{
  "d_mlp": 4224,
  "norm_place": "pre",
  "norm_eps": 1e-05,
  "rope_base": 100000.0,
  "parallel_block": false,
  "lr_mult_qkv": 0.7,
  "lr_head": 0.00479,
  "final_lr_fraction": 0.05,
  "seq_len": 1024,
  "dataset": "wikipedia_en"
}
Each number is 500 + 25 x the weight over the matrix's rms, rounded and kept within 0 to 999. Layers, rows and columns count from 0. Numbers have three digits each.

# gate: layer 2 MLP gate, 4224x704, rms 0.0352, rows 1585-1651, columns 256-319
# up: layer 2 MLP up, 4224x704, rms 0.0356, rows 1585-1651, columns 256-319
# down: layer 2 MLP down (transposed), 4224x704, rms 0.0354, rows 1585-1650, columns 256-319
gate1585:489534550472557517463527462478425535522496527464529508500456549446546521535507516501496518508531428511545467505469514454545530499534512512526507450515525532470412501465517505455529484506432483
up1585:562537537475518495502600438497452601518538550469470449502473582494498498548511499554471471496524463569517459556433498457498487497531530548547498452505527473445394487492541494436479486473494429
down1585:488540469412480460520436445492492535539536552481515480520497529430565532453510512499440492467476576527474554490479531456488468554442552551494513484424461447514563553514498512432457525457523477
gate1586:499500493500507491492501498494502500500509502501487500497500500499500497504487504508499502492497490492497485501511501499504506503501506500494494496492500499497509495505496496505502495507504499
up1586:501500506501494508506500501506496500500492499499513499501501499500500504496512497493500500507504510507502514498489498502497495497500496498506504504508499502503491504495504505495498505494496501
down1586:500508497502505511501499508496504499495505498498510498510509500494500498501501503500507502507507497505505496502504494496495501491499496507510512499503511501501497503498511494502487496496489504
gate1587:502499500501502500501498502497501497500500498500499501501501498501501500499499500499497501499500499501500503498502499498503500497498501498500499502500498501500503501499500501496502500499500499
up1587:498501500499498499499502498502499502500501502499501498500500502498499500501502500501503499501500502499500497501497501503498500502502499502501501498500502498500497499501501498504498500501500501
down1587:499500498500502500500501501498501498500499498498500500501501500500499501498499497500498499501499498503504501501500504499501498499501500500500499501502499500501503500499497503497501501501502501
gate1588:501500500499500502500499501499501500498499500499501500498501500501499500499501499501500500502500500502499502499497500500500501500499499501499501500500499499499501500499501500500499501499500499
up1588:501499500499501502499501499499500501500500499501501499497501500500500500499502500500500501502500500501499501500499500500501501500498500500500501501500501499498501500499500499501498501501501499
down1588:501499501498500501497501500502498499500500498499500501500500502500502500501499499499501500498499500498499500501500500500500499500500502499500501499500500500499499500502500502501500500501502500
gate1589:500499501501499500500501500501500498499501500500500499501502500502499501499499500501500499499500500498501500500500500498502501501503501499500501500501501498498499499499500500501500499499500501
up1589:499501499499500500500499500499500502501500501500500500499498500499501499500502499500500500501499500501499500501501500502499500499498499501500499501499499501502501501501499500499500500500500498
down1589:500500500502501500500502499500502502498500501500502502501499501501500500498502502499499501501500499499499500502501499501502498501502497498500497500501500498498499500502500499502500500501501498
gate1590:529514516492481475478551498490469504498518473519502503495487483491490526509489480487496483545476490492504509514507485486508510498529500532483500492507494499489493476518525496518502491519485484
up1590:480489476513513526527455496522529500516479507491501489498501520509533476490515519511502510457518508500490505487497506512492485502474501468506505515497512502509503521480492509475505501473514517
down1590:466507501489500528499504516504508492499529536488494538526546488510460535497470512499498482488524484531518492473510503471486508530499483491501503475530493513514535480490503480503476475542488503
gate1591:485441508523463479476499496532491515458520495470475453499490492541509513508474491506498504519497521481510478509511475497459488509506514505476512525482511481466497515484505483509506498525511528
up1591:482466535515475491462489508539518503454491503465474438489461495533498527481469466476510513466527526469480487496542505465476501560512520518505542538513496504477495525503494488502508516490512524
down1591:484509505487452454515497505538526479475495506474411473470476510497538465540451495487463535525486486477520513454553490527466503508481464424498452512493511485491495479505485481498508474531474484
gate1592:442473464513482488540498523514494536485439522516525501468468468463463484545501488485487467483460496518477482505555547492497473528474494466528530530517532428498471445507462494484453443510470534
up1592:545500534491509516485516555506533458451528508432414562486498554554498520459437504531469547489557501510479545500500430503499509502504538581503498516464439595504514448512561515521495490520514501
down1592:485502460537530523501523546509460521554484501464466485516549464514502483470492498514560524447501471505536547468527468465505522500440524506490558598518403476515477415414547515479541518554483482
gate1593:499501499499500500503500500500501502501502499500502499501501499503500501500501499501499500501500501497500500502499499502501500502502500499499501500500502499501499499499499501501500500501499498
up1593:501500501500500500498500500500499497499499501499499500499499502496501499499500501500500499498500500502500500498501501499499500498498500500501499499500498500499500501500502499499500499500501503
down1593:499499500500501501501499498500500499497503501501499499501501500500498501501502501501501501502500500503499498503501500499499501500501501501500499501498502500500498499497501501501500499501500501
gate1594:486587511472533442498569488487501514391503581456485471482352501522404537494511507586493515523467461528553461509532553475555441515480490458589453454485562472508486509533519522528520536500474509
up1594:476410527501514544530476487519509535544437463541488504525572505511552467466493472400531436500487486476450541509473468474457539510494537526487490535514481540457542465497456468471465485560520514
down1594:553486547463546508532478533465500493478434508488449524490533492562551486430452517436514457487498429506406482602524474466479514512505523502457504528496500501485543460504439585445556521504603498
gate1595:501502493500495501502499518508501502497489495491498497493513496502492509494498484493504502493507508494497499506519495490507501507490511499504504504503510497499496508501498512507500503496504496
up1595:498497506501503501498503482492501499506508504509502502507488501497507487504503514506496500506493490505502500497485509510493498493508491501501499499495489504499506494499503490487497495502497506
down1595:497504491503514507502491483500499498499510510491505512500495501502510509499493498503520505503500499502513505507494491499500505491507504503518497502507495494503508493505502487496512495499507506
gate1596:493471499492513495501499502478491467492477473488518510493494487532488520496512498511520472484474484501504490500495475499494492512499477483502491506488479507500498466499471441476491491515500524
up1596:515525504504487500493502497520508524508509524508485495503501518469506486494482498488479527515518522506493518501503522505499505497499510520496505499514520492500504525500522559523512519486508476
down1596:543504510505501491492518497483485527503487499491494505486486512521462549489479468502496486516487485506483488498522509501487512532503505513520471500508490503506517512537525532527489471492510500
gate1597:505493492474482516480490513482514466502490506475487485473535513513521495508543493529475463491545506480475486511456526466521535470465473494500507502468504540457519499536489491525504527495486520
up1597:497508508531520482515510486510489532502512497531504508516472481490477511500460507479525529513452491515507518489538478533475461524537523508502504496535486467542476505465513509479491469508502487
down1597:503502507545514480511484479494463519507518520461516512513477486492463485510483500468531488497510473495451535486534496480482477502546531512520511527468471447514520544480495491499465455519506492
gate1598:500500500500501500500500500500500499500500500500499500500500500500500500500500500500500500500500501500500499500500500501500500499500501500500499499500500500499500501500500500500500500501500500
up1598:500500500500501500501500500500500500500500500500499500501500500500500501500500501500500500500500500500500500500501500500500500499500501500500499500499499500500500500500500500500500500501500500
down1598:499500500500500501500500499500499500500500499500499501501499500501500500501499500500500500501500500500500500499500500498499500500500502500501499500500499500500499501500499500501500500501500499
gate1599:488510493500483510502467512488489497485506500468483482514497504518484468491510512498511500529501484467534486490479508513514497481472488480523497478491481481526485468485492499503495467494503487
up1599:512497521493521492510529476509509500510493502514517500499500486492502545507501482507494503473502507524462518501514481482499500522521508528481500534516518514473501519487513500492505520500495515
down1599:509473504522496497483520472498500497470465505488463519504499496520481532503505486477513496478488462470474525490493499487507509537542481517498524503476483511504492545502542502485478514510511474
gate1600:499500500500500501501500500501501500501500500501498500500499501500500501500501501501500500499502500501500499500499499501500500501499501501500500500499501499499501499501500499501500500500501501
up1600:501501500500500499499501501499499499498500500500501500500501500500501499500500500500500500500499500501500501500500500500500500500501500499500500500501500501500500501500500502499500500500500500
down1600:499499500500499499499499500499499500500500501500500500499502500501500499500501500499499500499499500500501501500500500499497499501500500500500500501499500500502500501500500502498499501498500500
gate1601:497500500501501500501502501501500498499501501503497500500501501501497502502497499499501500499500499500501497501502499499502500499501499500503500499501500500499498498500500502502501500501500501
up1601:502499501499498500499498500499498501499499500498502500499500500500501498498500501500500500503500501500501500499499501501499499500500498500499500501499500499502500500502501499499500500500500499
down1601:501497500501499501498499502501499499501500499499503498501500501502499502500501501499498499503502500499499500501500501500500502499499499501498501501502501501500501502498500498499499499499497499
gate1602:555407564589581463455519533494468504531553424537460490491516486519533419509482463530462471572472578395466468493454441493518519509506523540516579527548453424532450476547417515475573536462488570
up1602:465512400501404480496406556587483341516473517586495425449524480409486492360585492505495474491485392413428389486537495465496500521411425528507475468470501455474512550520503417557481410434648575
down1602:491483472498492463468436538509483444520505585555596439501499558512488497471539519500552541573520508444488492354526427507454464461558441562403522487527505477513484502474612554565452513547601477
gate1603:500500499500500500499500500500500500500500500500500500500500500500500500500500500500501500500500500500500500500500500500500500500500500500500500500500500500500500500500500500500500500500500500
up1603:501500500500500500500500500500500499500500500500500500500500500500500500500500500500500500500500500500500500500500500500501500500500500500499500500500499500500500501500500500500500500500500500
down1603:500501500501500500501500501501500500500500500500500500501500500500499500500499500500501500501500500500500499500500500500500500500501499500499500500500500500500500501500499500500501499500500499
gate1604:498502502500494501500498501502499501502502499499498501499502503495502498498499500505500497504500498499498500500499503500503503502498499503502494501499504502502500503500500500501498498500500502
up1604:495500500499496499501504502503501501502497496500500501502497501501500505499498500497499500502503498501497498497501505501501499502498500500502498500500498501497498502500502498498498501503499497
down1604:498499496505498497495497502501498500501498500498497506500499500499502501497497499502495498504500495501498501499498508503507500501501504501501498498498498496502500503502501500502500499499502502
gate1605:498500500502503501501502499504500502501500500501498499499500501502501497500500499499502498501503499502499501499499502499500501497498502502500502498499501501500500501499502498501500501500501499
up1605:501498500501503501501501500502501500500500500501499500500500499501500498501499499499501498502501498500500500499500502498500502496499501500501502499498500500502500500498502500501500500500501499
down1605:498499500501502501500500501501496501501500500499499504501498498501497501499502499500499502500502499501501501498502500501502502501500502503500500500501500498500501499504498499500500502498500498
gate1606:500500499498501496497497503498497497504498496500499494500500500502499497503500499503500496497500501499500498503502497498502498494506499500498500501499497495503498498502505497496498503497502500
up1606:500503499500502503500501496501502502497502506499506504498499497499500502501497502497501504506502499502499501496494503502499499506494501496502501500501501500497502502498497504501502496501499503
down1606:497504500505500503500500497496503499498505502500500502495497495499499498501497496499503500500494496496500503497497502500499497503498502502506497499496497500498499501502498502506501495501503499
gate1607:496501501501503492502499497503498508507495490501501500497509498504505498494499503507497492500505503503500492502503494498499498506490505498498501503491508506506499489500511490505494506497496505
up1607:496501501503504490504499496505495505506496495501504502495508501501506503498499504507498493499507502507500494502505497501500499498492505500497500504490509507508497490502509491506495507497499503
down1607:500492500500503500505506490504500498503498494503500502498500494505503496496505504501502488503506498506502496496501496499499504495499497502491500514499505495508503497498497488498500508499507500
gate1608:531472507541471516502551495495487495438510517523425490458493571539556546497444442502444516451471494424490474562518435483431521540578450484480473475501525509532546419493487433528466577511503538
up1608:506512463583519547492481573530499509526496457443501530526497522524527523533463486417422538507496583530544526511527481462516499545535595482468488476531536482454451532492437553506473471481479505
down1608:530518470460474480527503561529518473478526482424458457441482497483563466522463564462477532483488544520520499532526489483460431535491516551502523480534499512522437476597431477487576478516455475
gate1609:498528489536529549536511508522539438454449443516504480469504517513481503496466498486500479494495516490485525512530484522474485469508515519448511505492533496456519488530460481505521534505460496
up1609:522453516487436445456485461486435557519531539510497545521521452487518493465511476516514478492531515460499458485466536464511504519484513489549481454493473548535485527483522520498498516485528521
down1609:475466489519437552534483450489523563471514480525535487538500525511485482465542484512526524445542471477504523520522560500509492537472506493508430466528470510525435508533494465490492479498496537
gate1610:501500499500500500499500501500501500499501500499500500501500500499501501500499500501500500500500501500499499499501500500499499501499501501499500500500500499501500499501500500501501500501500499
up1610:499500500500500501501500500500499499500501499499498500500500500499500501500500501501501500501501501500501501500499500500500500501500499502500500500500501499500500500500498500500500500500501502
down1610:499499500499499501501500501501498499499501501499501499499498499500501500499502500499501499499500499502498501499501500501499501500500500501501500498500500501501501501499499500500502500500500501
gate1611:503494482501441495498466516624490549529512480499547493475531461487556502481482484517498528562504585554552430549535433465498512448467520486480530457565457523548417523533494534535547468445561465
up1611:505469483507441476500457527595492538513542471493565492482525474508560486457491499489492533555511557559559431552526432472500507450473504463475535471550461509558441510514486547513525442435539466
down1611:512466478473468469495568469545474512472486551488451473469521526491504447533474523487524462510525546510513475495489518466605555450521499543481490442534482576572541516554498526479476513492519576
gate1612:500498500502498501498499500501498497500502501503497500498501500497503499499502499498504497501499501501497501499502500502500500498501500499502499500498499499499497499500497500501497498501500502
up1612:499503500498502499501500501500503502500499499498503500502500500502497502500499500501498504499499498499502499500499500497499500501500500501500502500503501501501503502501502502500502501499501500
down1612:499496498501500501501498498499502504497498498499499500502501498504502502501500503500503502500496501501500500497499500499502496501500504499500500500498498501497500498497499501499505497502499504
gate1613:500500501499500500500500501500500500500500500499500500500501500501500500500501498500501501500499500498500500500497499500500500498500500501499499501501499499500501500501500500500500500501500501
up1613:500500500501500500500500500499500500500500501501499500500500501499500500500500499499499500501501501500499500501499499501500500501499501501500500501501499499501500500501499500501500500500499500
down1613:500501501500501501499500500500500498501500499499499501501500502499500499498501498500500499501501499499499500500499500500499498499500501501499501501500500500501500499500500499500499500499500500
gate1614:500500500500501499501498499501500501498501500501500500500498499497502501502500503500500500499500500499502500502502500501500500499501500500500499499499501500502500500501499498501500499502500501
up1614:498501498500499499500498500501500500499500499501500499500500500497502503501501501499501500499501500499501500501502501502499499499503502500500500498499502500500499500500500499500499499500501500
down1614:502500502500499498503501499500498500500501501498501503501500498499501499502499502501500501501496498502502501502501501501500498503500501496501502498500502500500501502497501499502498501502499499
gate1615:502499498501501501500500500500498502500499501500499499500500499502500501501500501500502499499500501499500500499501501498501500499498499499500499499500501500502499500497499498501500500501499499
up1615:501500499501502500501499501501498499500500500500499499501500499502500502500500501501501499499499502499501500499501500499500500498498499499499500500499501501499499499498499499500501501502499500
down1615:502500500499503499501501499501502502501500499501499500500499501503500498500502501502501498499498501500502499498497500500498503499497498499504500501499500497501501497501500499501499500501499502
gate1616:499471501453522511480513503488468481486509550532482506556490445456521512488533524537518540470482482500479525536556540488524487583526491475488484443446503497535509545488481499558495494497480457
up1616:498485519458490536464498501493455485481514541577469500538491437481518494508528542549508549451488467491481501540558562503528497594515479481496513443435513518547527537523485523559525481510483481
down1616:482539563520518418494513525472429486528467434526469487491535582533451560488534491523594433566478483430503481528468615456476468547527511468473521484487490526466521511441469526482546510526460476
gate1617:481505486506499503487485510501508516522498516507506487496494495508485513497494520493501477488480487478505483506526477507517493491508516500508494519483486500516512512509514490497516476512492510
up1617:480503493504499500488487506503505513523497518510508490498492496509485509495491522493503476489487493478504484502527476507512494489507515499508498518483487501516510508511520491495515476510485507
down1617:505488475490503504488508511509509489485502497515496485502516502533505478506499501517514478489488505538477516507499497508502507502493509496478486518506475501512514535525487493532524493498500498
gate1618:528500519510494496437513499477536528495368546517478474442469518440500502493454474544495487505503453480441488481488465530518469457512523477539541568522488500552500526509504479454473466448490501
up1618:439430536506469463428531500464538522495440493496472503478516509429455526424499513565541506477508461466414479464468494484536485515444571504510539516417497534533501534464447497439507522449476493
down1618:534505483468478462511502513497499475507533472487468460537454481493518520464490533460491560461494518529451519499455553523504468501498495501492456522473496527488450497511488503464455547490577511
gate1619:536526487521485432565552489474514479512446456509504521546511558484483456528518527455466490484501579479491499473493473498542520507438430502463487497511548483457515512514479465466517522528511565
up1619:527522471494479430549557503477513498563464481534518516529520511486541452529500557490553480534519574483489489481483436501500500490474469486508514497526514462447493515502477502466439482508552519
down1619:491519530586514548522524529506551517518467523544500436456552505481460525512545471489434416551477502505483481513477483485485534467490529478486474534541537565508501509482516573472492481425506512
gate1620:496514504555582440525483510542529501521435525582479501552511512420556494445475419518445557537350581537524508487480495506553572632533516665394580534475517544493468524440513488461492505606510443
up1620:476537530487500509544441493520535503515510492489417423498559474524520490518525519492498455517474538534572537456477498617519518561482531499439550438550458510553570473498547537489471577502502487
down1620:596479557492570532499525520560561491469505518573465568550457553508424538597472518460440558578504500504523457481550542476561459518495483466386526490541531531562474587533542495467569532478547461
gate1621:500500498499497500498498501499499500499502499501500501498500501499500500500499500501502499499499498500500500501503499500499499500500498500500500501500499501501500499499500499503499504503499500
up1621:500499500501501500499501502501502499503499502499500501499500498499502500502499499499499500500502501499499499501497500500500500497499500501501501500500504499500497501501502498501500499502500501
down1621:499496501501498500502502499499500500501501500503502501500502500498499501498502500501502500502501504500498498499499499499502496502502499501503502499499498500500498502501500499501498499501503501
gate1622:500499501500500499500500500499499503499500498500500500499500500500501499500502499501501500500501500500500501500498501500500500500500499501500500500500501500501499500500499501500499501499499499
up1622:500502499500500501500500501501500498501501502499501501500501499500499502500498500500500500502498500499499499501501499500500499501501500498499500499500499500500500500500501500500501499501501501
down1622:498501499500500501501500499499500498499500501499499501500498501499501499499500500502499501501500502500500501501499501500500501501499501500500498501501499499500500500500501501499500500499502500
gate1623:501500502501500501499501500502501502500499500502500500500497501502500500499500500499501498501500501500501497499500501502500500499500500502499500500498502500499500500500502501500500499501500501
up1623:501500502501500499499500501502502501501500499500500499501499500501500502500500501498501499500499502499500498500501500502500500500500501500499500499499501499500499500500500500500500499500500501
down1623:501501501500500498501500497502500498498499499503500502500498499501499499501501496499501501500499498500501497498499500502499502500500499501499499502499502499500501502502501499501499504500504501
gate1624:502503500500499499501500503501500499500501500501498498500499499502500502498496502499500499500502499500501501500503500499502501501500500501501499499500500500499498500500501501500500499500500500
up1624:501499499500499502500499500501500500502498501501498499500501499502500501498500500500500501500501499499502500501501500499499500499502500501501498501498499500502500500501500499501501501498499501
down1624:500501503498500499501496500501501500499504500501496498498502501500498500497498501501497499498499498500502500502503500497500498502500500500498500499499501498499500500502502502501503500499500501
gate1625:517514514498495463509522487560448517485474505519520466528525439446474552472479493500497470552494493553446508536517472539527483476517552511506491506488502506468484474541550514509524494516453488
up1625:514550528484492466526528474546474510475487534498551477529501450446484526469472472496480470535461512548465484509524483524518480486525542528516493516494502500483482471550542498527536482504469490
down1625:528592504452501454555476496423496472462466415478493524456476552428536451521496470529475544391450517424505518443459579493507553523511518481461476482490533503518510512497477498537527563475493476
gate1626:512507447473527517529492503497468518549472509478481500525467478496494494549434514460486509546475444533471488557489502535496489465442488513510551450514583505476487434456416450428535454461484483
up1626:467507525481458487557544469504529467493495479517533459463498463463534540479527479478481465527517530495527509445491560479423475485578536531518528530508495489494501605562560495506457516536476504
down1626:456473558469507525528474433467498538496462510473455424440477521453486457491495513410481517502507536531523493514452556505551513534499479573493458516496512507454572480561551508466530489507475504
gate1627:546548462568505483510594504492549475426507485575515413482501537482473544532536486504572559426486507494461523445541484537494508514460510503462472499488513562524588501504479449489576469525496574
up1627:491452529467504519499441497507424530556496524448471568507488493490522409461480493492435483547499487489541469579446530468522518485523545499549546480509474475470452477495516530497445522491489428
down1627:495488444476492507521497433490530471465504531522497501497458489488485501503462427441511476454560526451549509453555445544477443486504552561568485556461478477446494443564508486494510562550546565
gate1628:504501502500493497509499500497496504494494506497500500510501500495509501502498501505499496504497503505497501499503504504501500494498502495501498501503499501502498497503498504501500503502504497
up1628:494498503500506505492503500503502497504502498505498504489497504508489500499500497495503505497504498495506498503495496499502500509500497507498501499497500499498502505497499497498500497499500503
down1628:504493499491492512498491490517493504500495512501498500500494501504506498505501506500509499505500492503502498497497495504497500495502502502503498499499494497505500498495500499497495504501512494
gate1629:526507507510464538500476498491490479559443482505520495548523459500525474462558481532564421492504533498556467505495485469565503498528558561458538531452452468485499498540505460513539488489517470
up1629:517503475518497491514523521499475528477555479522486541518540527473463469479516500480471511482501522520533489495496531460518487554494508515490496484483507496531513529551501480516519486537486524
down1629:494536459461469526545495512516517490488505520478508516465511537416509496507446447517511483539485508528465480482485519505502444548502488535472472502468558529510518539516457487511543484454519559
gate1630:484513524473508453480502469501494487528533517526531502509517479494505446487516444494500514523494508477504480471500523530522507499526498489457536513504511556537500508508480524502487454512476503
up1630:513487481526498535519510528498508509477488494472477499490480521514494559507487555505503490469507486522506515524503480467483479503463496511535464490482494451459509496501510478505501539477518490
down1630:531507508507501524491458497469464512520503515520489528485474464515530480552506484487441498498492518507499545490550524514464586503504499465491500454499487477498513541479527495487527494496490474
gate1631:502498499513510500495505506499492484490508503492490489513485505507513512509507506498506510497513501488505497507519479502501502503492486501501499492487497495498500495487500496487495498506492491
up1631:497499499486482501502497492496507515512493497507513504489510496495487494491493497496493481503486493509492504494480517496495501499510512505503501503512500503503499502519498501513503504489510506
down1631:505506499503501505490489503496508511512509501496504506500509487500492508481500487507524489490497506491506506502499509504499502500513513506518516508522516492500512484485498493511522510486503514
gate1632:500499500500500500501499501500500499500500499500499499500499501500499500500499500499500501500500500499500500500499500499500500499499500501501500500499500501501500499500501499501500500500500500
up1632:500500500500500500499501500500499501500500500500501501500500500501500500500500500501500500500500500501500500500501500501500500500500500499500501499501500500499500501500500500499501500500500500
down1632:499501500500499500500500499500500500500500501500500501500501499499500500498501500500501499500500500501500500500499500500500500500501500500500500499500500500500500501499500500500501500499500502
gate1633:524469522495471475491498519497499450494498516506481504513497522508512530478486504507488527428496502491489492546531484496487495528497540528489476493500516484516486491485510531481510450490502514
up1633:476524477500525519511501475497501543506496484504521500492500479496492478518516500494511473568496500504510508461476517508514499482504461478507533504505482513483510518512490477513488557512497485
down1633:494542467516530532508468519545517527482462454533524484507514488493500520524481493497505468509505503484518481475479530483540543467502495477504491507519520454498548503481492513461488534513495488
gate1634:500499497498497503498501498495499497499499496504494499506500500495497505504498502499501495493503500500498498499509500496500502495498508506504498497499501501496500501498500504500501497502500504
up1634:500501504503504498502500501506499503502501501497505500494500500505502497497501498500500505506497499501501501501490500504498498507502494494497502502501499500504498498503500496500500502498500495
down1634:501505497500504499499501503504502504498508503492507498504504498499504506499510505502489501499498508500502503506491502498505497497501493497501503502508497502499498490505503488499495502502493496
gate1635:502501507510493506487500502490497500506491498507499508505494502503502510500497489502495493501502504514501512502509509498489500508501512508499499495489495499500508515495506489504497504501502503
up1635:503505508510492512486496511485492503507492502506498508507499503501496508497500486502501497508500501512505516499497505502493501511501512514495493499492485500498513519498499493511502502500501508
down1635:498492494483511508491510494477509490494491499511493516499509491497497497498497503493496500518502500497485513495508510500493516499513499503501494516493514496501499504490504505509496503503488516
gate1636:497499487505513498457505514483515497495512494499486503492481529487503501502492509506492490483494482500504501487528499504501504485516491511513502500501486482490505522523519500489516478506502499
up1636:500503496510515499453506511485517505500516498503482505497491525490503495498488521504491491490497485506509502499533489502507503490509487501506503505500489478493508525521517504486522476507499507
down1636:517495486494514513487519502464500508520476508472502513495503492521514493511466510496497486475487492512500532500524493496514500476494501518506490492518486508515537504520497509497479523475510484
gate1637:497499500500501501501498500501503499501500499501499498501502500500500499501499499501500500499501500499500500499501500501501500498500500498502500501500502499500502501500501501502501499500500502
up1637:497499500500501501501498500501502500500500500501500498500501500500500499501500499501500500499500500499500500499501500501501500499499500499501500501499502500499501500500501501502500499499499501
down1637:498501501497502500502500499499500499500499501500500500499500497500500500501501498500499499500499500500499500498501499500502500499499502497502500500498499501500500501498500501499499498500501499
gate1638:501500500501500501501500499500498501500500499502500500500501500500499501499499501500501500500501498500501500501499500499500499500501499500499500499499500501500500501500500500499501500499500499
up1638:499501500499500498500499501500501499500500502500500500500500501500499501502500501498499500501500501500499499501501499501501500500500501500500501500501499500500501502500501500500499499500499500
down1638:500500499498500500500501502502500499500501500499499499500500500498500499500497498501501500502500500497502502499501500500500500499501498501501499500499499500500500501498498502502499500499499500
gate1639:501502501500494500499500503501501500500497499503498499503497497501500502501499501500500498497502498499500503500501501499501499502502498495499503501503499503503500500499501500497502502497500498
up1639:501502500500495502499501502500501500502500499502498498504498496500501502500499501501500499497502498501500503501501502499501500501503499496498503501502500501501501501499502500499503502498499498
down1639:504503501496498501500501502501500501501504500501500498506497500499501497503500501501503499496501499500498505500501505499504501503501501496499500504506503501501503501498503498499499501497498500
gate1640:498499500499497498493498501497498496494502499500502499499500500497501502498502500503504498504501499501501503500505497505497502503502499501500504503496501498498501500500503503497500501496503497
up1640:499499500499498499493498501496500494497494502499503499500498498497499502499501499501504499504500499500501501499504498503496501503502497501499501501495501499499503499500502498495499501498501497
down1640:502502500500506498501500496501501500503502498496500502497509504499500502499497502503501501501494501494498497500496503499499501499500500497496502501500504497501500500495503501503499500500498503
gate1641:499500501501500500500500500500500500500500500500500500501501500500500500500500500500501500500500500500500500500500500500500500500500500500500500500500499500500499500500500500500500500501500500
up1641:500500500500500501500500500500500500500500500500500501500500500500499501500500500500500500500500501501500501500500500501500500501500500500500500500500500500500500500500500500500500500500500500
down1641:500500501500500501500500500500500500499500500500500500500500500500499499500500500500500500500500501500501500500500500500501500500500500500501500500499500500500499500500500500500501500500500500
gate1642:453563543532487588530543426481484443470458490439473631448536472473492532512461575477536534457567529497506543466533554467556569488542516523586562474554487478485497534540526466498535435610408583
up1642:538465526546501490482512544534517506472479515434478478580504513505488491544587510530475503518475489520491492471506504540520537477510470493465380483498439515487538483424490559513491530502528466
down1642:493495498528505542473522557483516496540484520445505451578453483430542511462481465537530504527514502466446486569439507471504474494505478526439467528430476491467516493512477514491503537465472504
gate1643:498500500501499499500501499499501500500500500501501499499500501498500501500501500500500501502499501500500499501500500499500500501500500499500499499500500500500500499500500499500500499499500501
up1643:499498500501498499501500499501500499499499500500500501500500500499499501500500500500499500500499500500499499499500500500500500499499500499500499501501499501499501501500500500500501498501500500
down1643:500500498502501498503501500500500501500500500500500499499501500500498500499500499499500501500499502502500500501500502498498499499500500501500499501501501498500500500501500499501500500499500499
gate1644:500500500500500500500500500500500500500500500500500500500501501500500500500499500500500500500500500500500500500500500500500500500500500500500500500500500500500500500500500500500500500500500500
up1644:500500500500500500500500500500500500500500500500500500500500501500500500500500500500500500501500501500500500501500500500500500500499500501499500500500500500500500500500500500499500500500500500
down1644:500500499500500499499500500500500500500500500500500500500500500500500501500500500500500500500500500500500500500501501500501499501500499500499500500500500500500500500500500500500500500500500501
gate1645:470541556525471491515523464455450532501486474495489558494456540543519482511498503546490432423552572518423526423480564552509515489499525482463504487523456498495449510461539521457530551482525549
up1645:493511452450496490479462532521556454521473538464536440486539449486457510512512502430484537582481390505562495542518465490492513513507455540523530513464509494497536491498432450554506455526462422
down1645:587484502470497548446500510498534542428510465499556484460547497501452518505429472510463530532471496500564458431528531513511483508465535484491495465516431564467567525450485552541455544526505573
gate1646:476516540465534514470562530511474420526537455516496506462519503475540446534527510564543524502490536459539522516526486468470559493456499487530504524494489497586471474482468522482445531463528516
up1646:471565538481517530475559511483474493566526453540482495493469492477534521524492559553560499488508502479463500536525470516439553433453509493549500516533503509561513478549486506506463487493488487
down1646:484557544509464472506508505482530513467481477499475465510530522470515523485496523525502491466491446486477425489467500529481532497504516527536509517511449518477505482487499509474480504500490532
gate1647:501500503498500503499499499500502498503496497499499498503497502506498501499495500499498500497501500498499502501500499500501500502501499504501500500497501499499502499500504502497500500499503501
up1647:499503500502503500503500501497499498498503503501501500499503497496499499500501501501502502503496501499499502499501501499499500502499502496499497499502500499500499500501497499502498498501498500
down1647:502501500499500500496500498501501502499500503504501502501506499501496501502499498501501504503497502501501498496498499501499497501501500497499498501499502501498496498499499499501495499499498502
gate1648:538456457440466472450467458511493476522418524439429597511525566487508421469498509472481530641521467587548595511581438550434497555493491463495451569500528446496479662523516410519456564508500526
up1648:456554586502483460477544499406528470456505483487510531438478510523498551525567493494547440471574533494557535503506496588485481508552371512606589458574429516515459480475446488513559504480435469
down1648:480449498467438395478463436547448466542516440466464508520513401465444527443565483482509481457507591437476541497506510531492547495522410496512573444424455486492520521464499409439529454445461423
gate1649:502497502500496495499495502502493499503503496501498502502506498498503507501499501504501494506510501500497498502504496497496498503498501492495506505502500493505500505503506506498500497500500503
up1649:496503502500501498498508494497498502499489500502499501499499503512500487500499498498499501505491501503502505501491497495500501486506502500503503497502498503506498498497494497498500504504498499
down1649:498499509504500496499500500488501498504500498496504503504494507499500501501501505494499499506492502500500505497494503499505495496509500506498500503503497501498495500495501499499496494505493500
gate1650:498502502503500500498500497501503505505498498494499500503498501501504502501499502501504494496502493503502500500498503494502502498499503502496501505499508504499498497505500493495501501496500504
up1650:499499501501500501498500497501504501507499495496497501502499500504507502504502503501503494499505494502502499500499505495505500503496503501498500505501505502498500499506503495497499502496499504
down1650:496498497499498495499496500502498500497498499500509502499506504505507503499500503500501498502504492497505497499497500496495501496497502498500497515497505502497504500497498498497502500497501502
gate1651:525492497489448497515529572489491493505531524516536533451508470525508490533491538534473481549505510503496526514480474492509478513476506485490501523470487524542486509507529489468431500521500482
up1651:540482520488534505507460452530502522497502496485494484486508495471508485475514493474494508481526480486503507511511540496505497501503510507529534483516495496463504509481490516535546489472510513